python train.py --norm_eps=1e-06 --tie_embeddings=false --beta1=0.9 --weight_decay=0.075 --lr_head=0.00494 --decay_shape="sqrt" --final_lr_fraction=0.0 --seq_len=1024
Each number is 500 + 50 x the weight over the matrix's rms, rounded and kept within 0 to 999. Layers, rows and columns count from 0. Numbers have three digits each.

# layer 7 attention value, 192x192, rms 0.0936, rows 79-155, columns 144-191
481539512514462431522493605397563495512462596527541512475503467511474449492500427506518447528438481482491537463579494416408479505498487435503483
588512493390409507412512559549508451571519437538496448555492482630521447494528568557577529571520498402396482566472509486481486595450508492403531
496533490519524576564507417566538438511424566548427404686463555598470505489446461506566530447460483522507403517494313502626437404561649534421478
549550471535535482559583528528511533466469522543478494510512502582482453417520519514534462420553502536511478496513432512562529526462423481488513
630478492369532548500531514405455440519545473560459576453542387501485503527494517565576443573505588442351503493458448591524584445528458501494472
502477479502487422354483601605518529514491518528493472453504435543469385568433537532570518510490450513505497546481441517507444435528514467570455
493478420460510514556509481537435477487441547549392489439438479551470552492501590564465552513609512506567641459538401422516464506498537577481520
454442587446501497474432464464465548526546498501478505555427497504465550491487575476416471491439557584536497472435608427589501405541510526445478
520531497421525459463522656522647519479465601463399493448459447525472426585393497541522528491403496389505446546456460452514439530543552541558496
538459473510476442544508436577371541494558417560590483513510552511538570425485451549504535441504524517456604438531552496405600484428525534420535
487527447496593491451557448550432569500594469473556628439434453431464595440557549590505498465454514514557428453452546445342571571431479591503498
595462524407616481503493661494551458487481523451456442512508623577500410492467474496510520557382582523430393550520453462430511479496494477499525
395444465579499479539462439541518495427536451479568524490522434379505449517437544497522522532558461462516522577480620508519521468435577422559531
546462468432526510418465588556576434508591484459415526391516509487488515545498426460596490499375512542573418438420548470356449512526456587544477
556517422441381567597494426553526450535534587516406546610523435531513492483410597463410530467529543475458702488543409583642461461538511532510491
510575509393477521444538508464549510551528561479566499465518449538502488453447654490509570465507504406578456476360463518566474520593524555508510
437452528498418377593536379561573480515533479478498408519487514495486532572407650516415492434478565552522508542558598508553494553495439635495507
474559495547503578370433537450529499444552423441517453605479561531520447524615495416530500667406540529577275498473658522385429494533526525476507
419459598519479530509480421522524548510453465479466405541461599528494531575501461508454436478429516554421438515541440431572560400493565466434498
538434553504480513447447525500398445468566464450584401613554564624556479568495552568513404589368567467395441511458547448534603448471490541453522
603489433438553553356556560400572492489497531539566555369497463445513537525547564537516496567403447462503507433460434477532576412546564497425495
449475444481520469451470531501512474481453551392490448458547644551572454592470507446430542514471500437484539496508523416504545448641450517436544
519469607516455552514532489450563601493482570528479599496519523448535572522560450440482530431512528493515562390510553457459523553452605514588533
548485554391534490524537533501537445587557585613493432443503491560526568569444527559506487432356502516432460466472262419441642463512518595319529
436559515437481540415488482499605514504485525561445454429497450492491589491471604477530556566592494612516544397533443557528492501512477523497485
428536426403471419651542428471509500482573426375463530582445495493498545528488432470429487487458542462365655523543475605608493511553390560497507
563439566534489433480598516488607576534601441534428434541462505515467530570511569495522412516457634506475508489387410544524474575571451578599487
478498556548591482517399495386488500481559526565491393587469361621475555595558470574597393553466555482436504465435483478401465484453545461504497
575508562429518612612388528500540448498450571506455489459536451518490534445531584498514516494507478435500531490534485520509497503408526496547531
458458602397563516557397563530482557518540556547429486594461498514494516492469628445469454496432562559434575487531473507562497432445490481487493
470592504442425579494462507546479460537470506500499411420521497538558501508412599507468474656567500457404549475428428427521561436562526468412523
525455533412408432477491538560455489561515487514489493605470503532495477613493565561392463580399579482479469546623552499525505499505440555554475
406466435489527563470524431484349539472521461483518586497475477479491559437446427469462527536510505491502531541527566554438525493428381495491474
461449562461530380554478521475435528513490481464577402473483463555495465588613434481522509506486466503565555509478503612476535497495557417500518
384491386538520534382471532540531560515497466421514508540503600449538477495502464374495617456449427617598467480509575478508465472539489426437502
566436608449515524538427563377454418518560498482551454450550593514549462570557491469471455538382533458418512501520450392460633443563576522456524
649452403428541402520553561469578490501580497528441558486528383572499463532478374463632471397515533361386577411374465595595515468533359494538506
504561449383506612483610586718426442573504413455417594376527609453512502415511495521460533548449494609547450427585378446450528511583505609430494
462565515566421545489575443544502629541461486385595515647485534520533589543494514441429443490467472460467550553483412612509454582479435518514501
507537605501545440554581545412519497535559486522619390470566469584526489456550427486550416473479555630554394415433526535406532565537426438589487
525509460531490568499489486569457467549492399394524585529488450549463503464539540534442502506522489470568431534541662439531363570465522497529472
521461550473523565493485554496360516518454567582447552539438521381435573365580579565411502457554495589528509494662483587438479570447489462498464
530502455487512534516513555486534515442461533512411549489524458510507418441545507469610487570621446455490589571557425583510465535520501371529509
490553467398479655396521410426393503484452503613461591471479463513497609407534376530556585566542440482486434546482479571476531456393546472374489
493477547430507612493412501512507397481581506488393381567550526582527531497460535608593454582422558505425463581434450385425478511476535568519472
453459564569501594522469430464469571480471483473521467575480552420510584488527461456522566472595437493537480557455551584510482550456648481471520
477508459494516475472557448363510494513508409527570470453528475481511496544549291446540612462510470474486560477443354561495503457546668496508475
529479472468621442479552463448434597465499424521487496570489553406483540411472445464434564454513516655389549549447413545567514436542516471471504
484505377528457519471550319472565433519510415506468535616483564450532580543482435541546617457533534465376522503512470527486482508580639537447510
437508441476429492475489481451498497415524502504567491441537488450511511497388519474567545477455477445513510479607502525519498490517600542461477
462433398486500516423469449410480521544498543476486508626495519407525428602558507430546528558513511441393563495544472497475505466548450455526465
526488603460483584525526524489478489523587512476478502538493479424525528481442522470433487488489509559487459578480543500475432529475510526491476
505464554411432577449492474531487495518552497499424508561526500418503502562495583429507527548466531529458500511565457510477451531521544566537463
445534417473497500481497430472428496501508550418510513484517515485482498478586410474528541530432492496488466519544454481462463477549569424481495
452464513535598424554503416503486423396499427511589499476489546428499532529559500598484411475470583539452477498503521481526518446528531472402524
519445491529538501436482558455524596494522402431523528496498564493508495523503553482420471574478525533546464531467579458490570513568474532438499
513528454476471535420534570527458486552536467518459526542517507473500463559551516512502492489530518459433503501520407523496449499498484541542440
578479528507515462585504418486597506466475485609517453492513455461518511534474522417487482464544505526498467506528562565524529479460446444503526
495449481512480483542405413495550498493454532560525471473495512514509502458500471528552559495494468463540522485515573516489534479491492433471535
479472498462457592420538529600425515576566457444466537513517526481502503588610521479469528560471550499453455518476428496461452565551490585546449
569474635513510541574538472588548497452531474537456459555509480485519559538415595461529494513493488571490500467463562504524490537526535550475503
529550527488460539440551603523444499502548479486496513490536490501510483556490528493501474459521503534488481488510463513490487555503547548504462
531545424542408411501538465520569525466484483571539574548490484453493527590564390431484494509593452441462483483610639604505452500442486463516475
541479508477520571443439570408528541495485448513496510502524542441515479529502532477511537497518514503526432486481539514458563488522521502460483
530490573485500578502500521493504517481498465509489473497547491479548519540477524444505541480530491546488483479475530512468508524514511506492496
415518484520530514517494527527478506481499547446463510547450526550491549421460545522484502515479500487542541526474501459523462507454558564492518
497521495501522535449545571444446517494524444463512498502547516476520471582531483503523496499510527534491487475503433465484513502576563506490460
512536500519496447450542518521498520495552488507514529570479495528511545534512524475475433531543523554476514532541537563560457520463502524517461
520493518470545518498515547424484520510495447463521416456520468483533452495502528467509499484542508498526494502446425525490549497523531506523479
501500476509524444557462444474543495512486513486506497508449495494472489446493464534492477538468515484509509523471524490507494466470460450542531
528571458555469546511516519558507534527482493527461551535492497592507502543485392595606507487572460444505497472412510530499453532469541481592469
525499568520526576502495571435522560469503487506462484525519532461509500508462508507508477485537523532520488469452533487471528524549555501482476
459520428440437621489451515422455472519465629567430541544535499489492499523481430498604558449521460398458527448574489522467490465471537467519485
494460441509497500433452544367469603548497613509502558661486465506516419543573505523502409591584475442475612513538547461484567516495457473544489
476395396547500494441404422492565527563478449535549454575460547468530399556487491488537575554533466411411526507456517572498562418527456453544485
468483464545499443560473410550556496498476552516488518515457526552470512469483482545499509507496471476528533526502519509531512504450463453505526
462471482532489450519461435566525490478468506493474533517480519522469516465474491559516513551489500497512534489507511470544492503496498500465525
# layer 7 attention output (transposed), 192x192, rms 0.103, rows 79-155, columns 144-191
420571507552412451487510456482475468544486544500607575469580562512504530472538413489458435440427486461529554455482502463362565461554528401469357
521593456493489381521450548465424475507535394528601513507581524599495523542590504515650495516492460377460477555467473510562508461389489519478427
481518509414425585485636542488536361480515580553454427653419499482489598474421428512427492405618462562587387578545456536538490516511485394552559
562520540508507449498590431543587514479457549546568511551519505541475535511471520531494461445500531548464475555503446506491513558451402464483590
478465518505533524411500482425561322557433541549483441493474392515442407574382545543390530527629599480350528458588436540506586485468415513524366
477513422559398535402460596474413359443496502460524576503505490519373498555467488505500481513432470470471489562414523480519428431518474451553342
517572549418469555415441525530496503500505647552407552450488479567510551406490623506406490514527629592642537402555469440447525581519520536456459
506485478482545556500467483481460557532564476459459581482450543480436502457516622486388436522561548446516488467440574540566427499502448480478413
399612500469495502484500439494475449468434551478481565469508534493401499454436534479569480500501515448590475519478474516506476465431542576544358
634465615481440382482494535455547550522534417524503480523594555542572537429431581496536442383514539527479638520541522500438642578465555492473529
505562535501613454517577438468578528520460527451420556496508495451513466439481525559470452464378550526455516503445678491454393537529532647416473
380488478483504436452491539441547464555449520519601473513503516558495409495485588536505464528498572512575440478531380527489638471475544483563472
516463538530475471559395544475477539488475493471445486468544457479525450471412614476633493560532442476527562521487593485582489461459553496557508
391443511458454523399475465526568351475438497496479556435547585488439430452443507450567550476503539488553477430537448504398437501466557596543398
520484455469481597398486468585417434449570580613491570525517492506484543425490606444362528527599531434449473473593391598596615548442384486567596
542537484395558465529469456456441478523593512535400577495457470521556467445449547487439583465451514392531521428439465550551427501493498574469540
563503550586545416549534402627430557476551439499489403430501522529470542391469579540486478479481524438572446460410547500487441500487507634586592
471452393536474407475490443384627420436477398519513650581484609532491391569496538443583544553421542468438460541558538515478389450395548528503559
460459515519502576526527477556500653511477440475475380454445511465485604485523448560486433520546444587512398545453516481482493512546485383463498
470471480557493465432416594460495491479558466460524399577533552558607538561436546560519451580413484445448503563489545452552585520502436533512666
522542466417501583423467612400589495514511597531434543475509488569495560615516495401442524554514482505437468424504441529531596507547553517398489
479433425451481463462427577457455575517515484439483471452524557541684492537500506423504577554453493486596538453488495468430579464604481508431658
531533576462530543543476411502564655516491515587495622525565562483565499551646508503540475470577511528477568465560489566533587592395616519508523
483483549351545446518640449562490450570551446561537420403517530411521531445482479580450511408550489525509462475518399530412598449527509582443578
462580429445550564560458538516534465485535477497425462438432421524416525590526420455390547552552521522529412326536475468555540483497539564470486
415512495489558471537557371566473591568527483417443462494481503546502570424497577482468451563600542447432481479604411495570571619471444520529456
527498502576616479515527306538546566497485490489436500511413524500357498460453555578560480545556600476481474484448422537524436601467459608589432
449560518577547510511519504507457423520434478499435486494527488419490580509415452553581463536490512466535521461488644473454461486528471494593460
500537566449529618543444600526457497486487554586443397485522385482472487482569533443473475532512503493560500409550475535611599493479606576545538
488498568440566528484512498552452612536495449528426502516471469397459476459512657474425405566551576567512501452588481539642545477433511576522423
611509507443506480508399491489406564494561409498417461399544464509581492472489552486450537529509560544541595442503350421481546350458562523458465
513507510589495523392536499629399476458547445472575498511500551481484549535569549557418412595431541442477424510515544506467490484529437541507443
465431466519556579428558618463557528488514553424519517480440475461522513455428536430472500590440513494416442564520616483464494535545419443431507
449453504399489463515462610539449521512506494431480581453511523578536526456536467439598519485478476450538507444460529509463569506589609423518473
550364434405439554408473575463515582462528447497460616503511562505539519480504580361573518503461487547503422498517490485510500522547515437378582
450409512424524463497435517392511533577535467485522455475521524491577425562557547520474503545554458472438615479567436507525636510596580524513493
455490506500541453527526445490448433552463491530506476533560514536509443511446557471612497466618534350417594410550421581590558525432394523597433
475492519411455541385488541597565448478581465491491547483559540540501514495535440568384542431441544665476442448567297437420501528487529543379538
555496474506496503506574467533561600465427551460412468594376512444483558523479476447547478527445514503486519649560461533562465583416508568529563
536495553485520396618553397525515437519524450438575514485551525525546453530461421562505498397499486464490508411462451497459502514515471494571575
541550499644450539415418567545503453454418545468471533496523444568404533436452514492478451510461499479515444522477583446578340604468491454535434
440498498498531547497554534545503485532499558593562499595404469440395523482645430565405454462402523583496411505558576542415516503581479491416411
410533452428470475488471500512540475513405561558541579515505486514525447570471459460592590566529461507489500555570447538534547486489397433453526
503529500375514624474590629428532478553573491535562443439486421479505504501552420447484575541556438564486374525520541570462522420493508373415331
420553543467482546429427488475483377485474505482466388505542505477586473461380534580517556556516493519568477536493494455502488518485448623568565
516467514440546536628459573410539613509510467510407459565402487462521490490533477449625560478548437516560523580516574541585453541489614491503522
506443450377466535545566476392404434560583497456516575440475470495500540553570424555551564479667434436453559548459433521518526518570595394535456
578444503484589539485609547461535580568575488522475439635396488491443573496518483512435511470549515596384447595510425473528542555536494427533561
535497456496495456530502436427500484536550402543416452558528522500617537489488439500547592444613414522475452465563499477479534554513522471532559
536509543534503494537543542496495526462503587471435505596488505560453547461559475565463389506496527485534508516418528478491457502422445484493425
463551504451539527521514584521463512539479405536448473478506479512595573394514512604392484443452502527510394436450498505511572487532482528494531
519484424492529416458511506438507492454456478501496503491561526549605443535547491491587481500498438460524491409539483525529566453568475460478624
456540444450575453507521543418486464498491458474569466534525505587500512465489439584498432447490467471518461480466539571563609485521451441533459
532514490458470486517470535453577505474472513549507409531443529533525523467374549561463452436499542546467513480426588541505596527474420534563380
640477539432448471452499554565523564495437552485495518467474464565505461502410454438545539592536422548622515430481508520525487561531467540523551
471576514500488497582562492575512447463457585526508448512557470525561541501539469583550475440559470436516548487582456576504458468391504563574601
462491501484546530516429502458477503495470437557474447515515483474529524454455515496486492422463497533469489443464541544497583517509505503503528
483470535510500475427512543521408540541540488403538619490499498592509437505591501532529509610435435489573509542446463389496453557590543542458627
518518490547512484518561519485503546515543504419485540542450503506475505504548502530446449558488521532498469544495438426520440450486467483455405
440557461428591481544460511431582449460458503569537379538529488510573494469371501512535458387501487480466535427538548579547622478461473487574499
485533499451561404414573553471390488534549481393584612434509506582476395568623428494510524578507458451557443557527390457525503468562524428497445
459511491482525501504477459464537494468476514523496477522520509516523510501469489489560484455489505477474543494459535527488528530487516533510550
467506586454572502484542538421494478430543549485507451469475507544524482453508571616559447529455538498557528551387436487530449518593571603487565
451551507567476489555568492568492527495511467495522491532511450549534514487521516608486432460480503508476527511488480518551448513419450577549568
474533460477536441458530526479513519519541485450533556519496485606574424519564514565540447543463495477527488489493460453515508512529496516496588
538488478478471483488508540480504418526499513552479462463496514452459488560518449472487527482553525492428467485560485557473508396486446390488401
491538534480487522515475480559519526496469512519497488523520465542563503466447506537481488469484516507493505480462570538467541579435479575525571
524431562423557476477505500484456431489480493506490475412525490472538476490513455541539516505493437461570482480475440481469574458587533504462539
479472484539454526457476479614488549570479454521505606541534494511541487520514501501468499525466487514457512468558573448463509543489459504493593
527487500565466519508511470538487494490501523532501524471523523435488523521507489436465569528536478485506511512577488504503452480518505467455518
444512534559539540522526462472479479485582521520471460470482495404490486472504546455413530492481569568450486561496453457463465471476537489398444
476534477508467479487553482541453462510534472477565533488542459550537461519561485532477526508483491512488498517494448532496459499451474545526573
481518477582525502517521560465488534508545409502484440520418509474464506441496558552435470455446583573437440517354495493524469485485468506500377
467479535483540520514534509562457477534498362507448491420522498451596549437565479567418562465483542497515392483503420529458486408535549546486612
480540517506548553585552565519461553554520454513413526472503434475553570427575497574392458474457491560528380438546485403486491483516464473436452
531469531507506486510510504480467478514526499467505503449494489442415522510536489434444529536511509518513473543525473442485471441513530473439426
524508538481525476542528505488496469495520543475534476462483479474397513514508463458462513520534524500517473551526485524496456460464525466490403
# layer 7 attention query, 192x192, rms 0.1, rows 128-191, columns 144-191
441482484559546616505528481521355523460470539352531511605584467524556437533564454466486493598537500545505396483683471509507594494519568531513528
466504480545502575394462547564494458519483452461516531566466482522519421580595580408490578518479514532443496586477494488498474499521531528487521
547473478452561585463449642383491533458495594501503438552490555535566491578409522523550471456529511505424439457517465490467491469484495505455483
428529419561482499541518410527560532524494491465511630450473506418399483398514503611531479494519431471516368496479479538533479444391493495511468
498494589438559489457486632574523522499497514444602503454487452570484501598508587532508483493466474518467548489464515397487496550525528545526502
453497505544482557501522437490464541532458504487573516460415458431433550491502502514485426491549459519537467464446511499545503442513520485577482
439525495512508456523541478497520565541471469434574554447448430461495537569552573493512470571506430488525535458445508492527571483508575542480512
522480523353522604483440589522517457444563507440452465533564539577647415509445495519493564454474551589422569553528467495424483596533478506555544
556431499499580560564486494526592422400530486582402432488551510437532475513440484518469578466484585538482535540449460511447489507490458464545550
409561554462483493504553506495434524542475512433529501511476440493489596516524548496515409538532429523560494468459467417564549484522536563471470
464467456569538574552587432514540496386484616540513381507491491466456511429380487491568422453499516490502581526463586596525462544436420398569487
443500584411480503495477556515461493537522463476487533482506497498536543530566537495465498512474473510517504491441455396487509517566561559434500
576605431568519500441548591487440500474493585487504493545518554460501432463530424431494547450503503464497474532617527620476435567474465391493493
465525501604479496431491412591483457471480504514462559480419478610535574447461609460539533528507542502537461465529509547479425539398535614553516
565537576431458405498539595628409516597592541455626548446523515609526455502518516533473434443515484536502526549415427465453445553487527559519477
539551453506491453417559483461541511549500453538496515511500540450446482454534536444431512505512457527464491495619568575565493523556393464410494
432483457559513497549517566520513488596535455572391485428431452446446476485512512543402461474489471606546473403553495349478485521501501462434482
491520483460472556487471405513531486543495490523534476444522484528513478455505493517446512505513463558575501552448611502525559477499490470504496
466482456487516460485468618499412505423518523390499500494472514497508482575500559464582541538468468546437547581511525438524418529415520555499500
504499434609443505557553335477558487523554511511439527494531520467495551419502340602454527465538507447556497484471460559476547456578451390511505
489492523548478489556538369535482474531463508510565547491467519459389524401491533541535452543460464498496436515470517518527547418386519512519473
554530519462420515481505406577568446527506502526507548495495534458469528463534497527553545547532446538552451527488533577504506467405552522460501
548479493466463524478536448547591458486514571528561490454495549466438533431468514483524464502481496532507478501483533592516509458431542494552477
391467528562512490546511450454487573560448539555507487482466435462510528519490492488489454518448458442554548438474445472515555518562445464457484
330473425642474526526501503481479551571433553649538528504459414462450565557538564457537502475494454414540492439508516330534542409528462441394422
453423552564519471603448381500595475443405570553467465504449403382406609491415551500574501496535440487590523484537586495566615441396503449449484
315551445635492521534496421456513486506481526526525525480482469491441572526521492443469494535430452424499484386487465482508516458521431483463432
429587414513453466401569511520537534533505517602565552490533504514463458554525505479617492539512486412455430487582537453518454415527453443514439
585478426569504462523591612476485496421591477496460487604603587612590386475515512445469566406428604461378589590556535532440350658526466452514566
509623409565553458474554501326476548465481499466449465576475484529439458407495510581468447451477495486490485490529504541582466511535402463475492
454487487428604646496492444416577522359486475555432403521567487483570547558473600554577519497498552553454479489556482527494547528507521527473547
465620504419504573468516488528493517590462638570504463501470410560486623506523495490503520470567477500570469476460487596510463408367514570543478
518471487533535603495549419527538518512504542492568484521473489459446543458442532547490495463561508535492565529455557646520436510449468544489475
475558596538604441527569545540511479438496540512443462500494504400432488365501511507388429480411498551517445496486484509532490517436431467482513
471437569461583462610527575477571459503507540450450502561467416428558458559509384400415518420423540434465593509485501480494475513602570491541546
504561487518453561477525481450545582453464521526480391565477497531441491495525614533472504474582463538494529533547576627538485561465457516490478
555513523428546378496629495594513425548552448444580538418511488514495399515477451490557381529447500517460551486502484476501510492461428429526528
463588488489577488448615461492548404516493508560519461424482521489529510474506480440468499452495526477512355512569458669539456447489554499491516
490494515452486504488537548446420584494495483471514468516523480539484494572560545518516506485507474521504508464520503449514528546570515572484456
484443496494399473486495515583523462475541493547562550522551521447504471553456516548503471580476553526408622522531512420451509458400492462575478
506517468529458416468437535436423454537457470480431544443528472564484525514538440475473541572515471458586421437510452414517536422481472524496473
544611533486555459511500522551487469547485470536519504494517497495484478451532422436477501516499478581549452454428486451486508516496534443463525
521492451543485528478522487465520552478498545476555498573472527457484457473447519483541482495487499553509521492534568542523481487520520477500477
488573521441429498459473464548456509553513568560423494539427481568458554466574530618537363467530456442538511524500399435540470488411400525559474
504543498403520414478574555413391509474510603455602503477546424551534475528460428496521474439421485489542530475496468516524492415500522468531493
531556445521507473510505505452518487463499507449549424500509491469476373556489415414517571504494490345466504495571539602492497518539443464542468
485518527533491490550523523509539445447510556486479493478540484502494496453438438402505518498482522445484504502487564624464463495395459446526507
493484572488556493534502443545568436504487500523526455422472468415462514458414492505486463513478495561525500500437497525538557395477505490501506
506531495425448501497562604472431551507525511504575513489593508540514461601570524520510508452538499483439507496555477539513467515517443545545469
410476465579521478505483578489490445498542523401580569452521565500540408474517440541456542480421506444505519551464428464491454455585545492570501
460541486492561580503499494412554472412545504561480395547500511367506480430436526507431445475463516533479503546517476536563548463469500483483509
474421517607516529517571440579581510498506477510493569530445549517508533492415567461509472530489569520448462501473505505478475532406538528516508
487510477517542550522518450524467571504463534468492464572451488546483514578508522543590476486540502520493489485492511477459487565569540496537483
441529528542512571490506497537527466503480495477485582544468561471529499402491455511535533434526495472502472552534514568488449548503559435525516
484447514537496443554407510536525482484496536569423482533473400534522599548418464480516549535517496436483645509393573500451492531422529476559535
469504568466578507535616476603559394484545511479523437472512499462495440595566559520508444496504555473399457529601442620482437555498432519552535
448575359505522406432511394523512444527523447539654527554475480448514438619519447462493543504471519507464426521458422486482486377536525515518486
436494492535470447457544477536466521523529534445552595507442573521491475421456542482470483533439519522535507513446471498477459497541576518469470
465444492480522475442476560578541440516544458540531561453587584472583462584492534449487638527483537505458468524536500504421469527519528537473533
494487524417420551415464596516504546543517465482536606488549586517549488526532505449476555519523507525466425519528477408479466502519553538489474
441485532499532587517494493630556448489443472565457504471527518377473499483582506587563554570507514519526489477538564504441505421524513433481518
510532505466500511506492497449475516475526442501471504507509451532533517543486523562480445472518501506455505485511551435518538559488502530509517
533527521357513538473646496488499519465552511552448489479536507559468543498560550570544401446504569389454529476539588617465456524492546510507493
519545559484503572572541416539472467459428524474422422574392451464474535415518492540495423431519494490556513518556550566509464543391504515533520
# layer 7 attention key, 192x192, rms 0.0996, rows 128-191, columns 144-191
450476549446455465513547548507459500520474486564448502485517476495480492489514465523473494467492508508513475520459490469459487533504480488430491
527527504441520455542523581546481543502521450503479503420594472522510546491537488489505523492541494564542512506462489531490521561504527520508505
530484500572440480500572516510484494541533496516499506505504478455490516456537507489413451584481471447519506541525506544518470505544530453483507
475499473469517486512460517510438456475505472466481505508476497531486511524454511470527549478530500490491556485487475468544496519499489592516484
477461488507488516466487525488517477499491479445502529585544536519492547509533523494522482500504520465474497509559513501525515470466550479503518
471478381528539467460535511470537452482504519529478498521445434542472466508462475518460494526511529500478552469529470488499543442484525473481479
473472427535474397516490440511479495532489581574505542500437522487446520467479447517453494503509462402487535525480546448481516437522437436455510
515519533471548563458512569501495548478585470464494480523573500546539476539505513484508490493491530434503459501550503585543471535483563561524488
463541512471519559467518572492473494482545448446497472570587466496540439511501518557483436464515517490497480547482468561446468506511523534562473
491560425454496406474503518497468498515492437479546538476464493541489438488589477493497464491571490467492513500424501536486487492521468456491521
635462555391533520501484508519511458455555498484491381544603514439591382459406471549512523445475592521435550604526484625433471573502475479573515
554451583462487523514414493502407483482505433450474522475478495486513556448578544505432467523502491572539515547401424422499568560496581559415557
474574521480563499488485568496484522540446602498495473472490530406513474481449446475467545508530467473502475475618553553483510471512487432559470
466508542549405497493491420583453462539484451584516479485436436582497517503458573524563565517481512433522461501519496508477458468451521606522480
477515493428436439511531583588388515561557515437540597451502432550437435462622459547510438499621493441576559476400447485491508552520504513555441
507517533481579496457491485451500490489476496523496516542440551497540501509457582417421505491488452527460486436512524437498567505561450487397558
533529513474500488486472526523486463485484549463520461520462509546517500504447482511557530459494496448468506512445482511528488478489549524545521
475463553471530555521500548565553487471494471484526493478527521519534490548494483506543512442517537536535456515449406462472484542460554524501507
486530568475552516532529518523564489557511482491510513457533483511493491509523479524493469478486515532506473488453446451483514520478514478531486
528480468470512447476541541503486455497465487531467482482464459462506476470518518458471515540456504541483513513548481497494508495539524489480494
496487411482444491428497484533494434496458512491484540530466455505489471500474508507474541502573504511513532470541481486494490449521501547495505
538465463476476433501471475482473477532461580540469488489433481463470469497442459526475521501484451464452557467508476471531489418569439519472496
445542460517402458517458384505480503550454530534540557498404503474448519533590572529507452582481444438487540477498516429528554458456462478435487
522494460499495519471481507528524418476555505498468459504559467493557457505429461506485520497479548512478518494537468557440490480521506488504522
543488414542459521480556483541518441446526477454457469472517517473564542488490514498471505491488540572472543528451433509448487482526510501521541
494531515550473458507440397503489551467420529451497553479459521430441525388477476528518458528441446524587501523507540510589491508434425486463509
516470503541477460523583434548615509455436634528554458493494497490466517494343497468543505465495502590471541537488581513478482492431430407577484
420547496517467450539530480547518510552468532565480580460425516442401508466566463485526522594513457456534479443511535474568495425564479486480451
498498479477466492413546561441453482537535546506503491562482456574538470586553522503484483474529504475443499486571527499476498486531529513521492
463615440590650480469543527352546512431516531403479534534411469564529534414474547505493422464532529522532481423485487505535505495521503505504509
561517493480572526532450435501556498472607429570510373488525492512582443543509538526482477440399524513401510521526419560492457505456508536498503
428633545414508493541512479566591563618408570604496503495433406536467566476499503502435549491582467497620481498461483563516447432429505513501467
440472462451511634460510443544546481519468593453545520519460496442480540456424540559510496467541482589460557500440527566514468554485413577526480
466499547532580526465597513471525460410475587424476496508538506444501587406531574441421420469441549533561450465517505476474507535491496498506535
564414535468539512500547513401518501471561441498467454590554460542578480535533391424478532409457588492432548543509488545523433484573572483503539
452533492489508559435470485484591472438443580515521493576471493503488514507505660477503481474575483596524551475524551518495560556456526537455492
537443443413526402532609485513514480476526451436541571487532525524519469503487439502554423511515516452472558475455536466454508539475421445559529
484538436509565542488551457449537500514517454556555447445502506488572474502472480500474490409499520422528432481527484656495472438559545522481509
461475416543497437463503454526499545528420641538441520542390511490423542528559521516492502570518439532497519462579538443586488435502483501491476
447427493450337478470504573610495438494546511575539525537523481479485471529513530521528416568500520501481547519518517461488514470467470420550476
455560490574479399530468540492443491553414537462462572422470459485454531528455476504474559557522440412606452459474489381535536444484483521533490
511577546520520458517522512507476508512449484509533520455531492504514542483584444410452455515467478543554455471451519446466529492536537501488542
562478521480488512494512525491495508456479553474549491537489541495495485484473531472528433520461516604527468493559580493492489514479544469437481
420560514423487483509505512527518502508447579500446597523482481553460572455536510594529453517613493456555512456499456403500512510458465470527492
528534511453547339543607591485456553507533548440541480409456408495510477436474428504533474446515481484639528520478513572554445443458552423594485
518529472549545460521492563501592477488461571429543463491498511452483359582395433449527658473496480402452514532559558581517458504478458439608467
525537592478471458560547540512552479523536555532545434507543448518516428517390506410470526434429499413527470561470534556464485496402484479586496
541485536458565524578502501544551467456491442477526480419539500455510507455442515472512504483424516550519503563388448489483485544460494510479518
468509452420465504480524574540452511538547538538478529524445475501467450551584492510493484480600480514470526456500515592565479461524408516580459
436481422504513534420528608431413440446566461392521545475520551525516440465552438566527505514538546475516501512492461546555500458629540516573480
522525502518617509581495525441532493411561487538552371522576545427566464432456564456363405449444547477475502567478461567470468503446556423460513
498422463577406526484560351500550510523529451613510445596517505546472529490455558505482473538427569493423443517513492528483474493462495526460455
460486448582452554452504390513574527515421579510479485551470530498448537550508438555561531523525501610431502489601551503484453493531504504560456
460546556501506544498490486500512507533484448525532521567545584503545446413467419573514538400513519492468470523533511588445471518564478432534503
471496540521388481470500523573517460510520552547504487524513416559562515535437460445527552460488504435488602556425544531478489527486521488546529
476450431440525556451541463479586421489520508506518455530529526457524421620494504584514521424488547437377496504598471609455445510553406559585522
412562346526491456514500475519506501515484454505629490541467486460514453579553439499509504505514517477516428494456465511551471375600495450511472
442474554503451499464555540465419505485545533477542555534466516548486513448495533513526444541472526508610444476428473474494560488585586533438479
463497473464453518424489516538458441540563478568527490515499500464527439588511526463505555504477486464488482495507495541489478477559492564478524
488523519485409506477438496514460540606557433598453485523478543439418455468559463526436570567499494500489431482541524515540462441566473446461423
424479541431454586449492517608572437498401512552535545481513539458505522545564492549557490528410460538504441531536569498476536466561472480494567
509512435573532504515470459466467525479573444530490477508487473512524477481539458542469446478526506487411539472514582518526523493461512476544488
512453571407525515513566548535583497522545556578526567460450454564518470515457516567544435416517496446498505458441571549473511502491533538520519
518466508488508625520525449476531481460390513465512490553505502495503578418492487562541486442555524550497498522602524517460487529429507480550520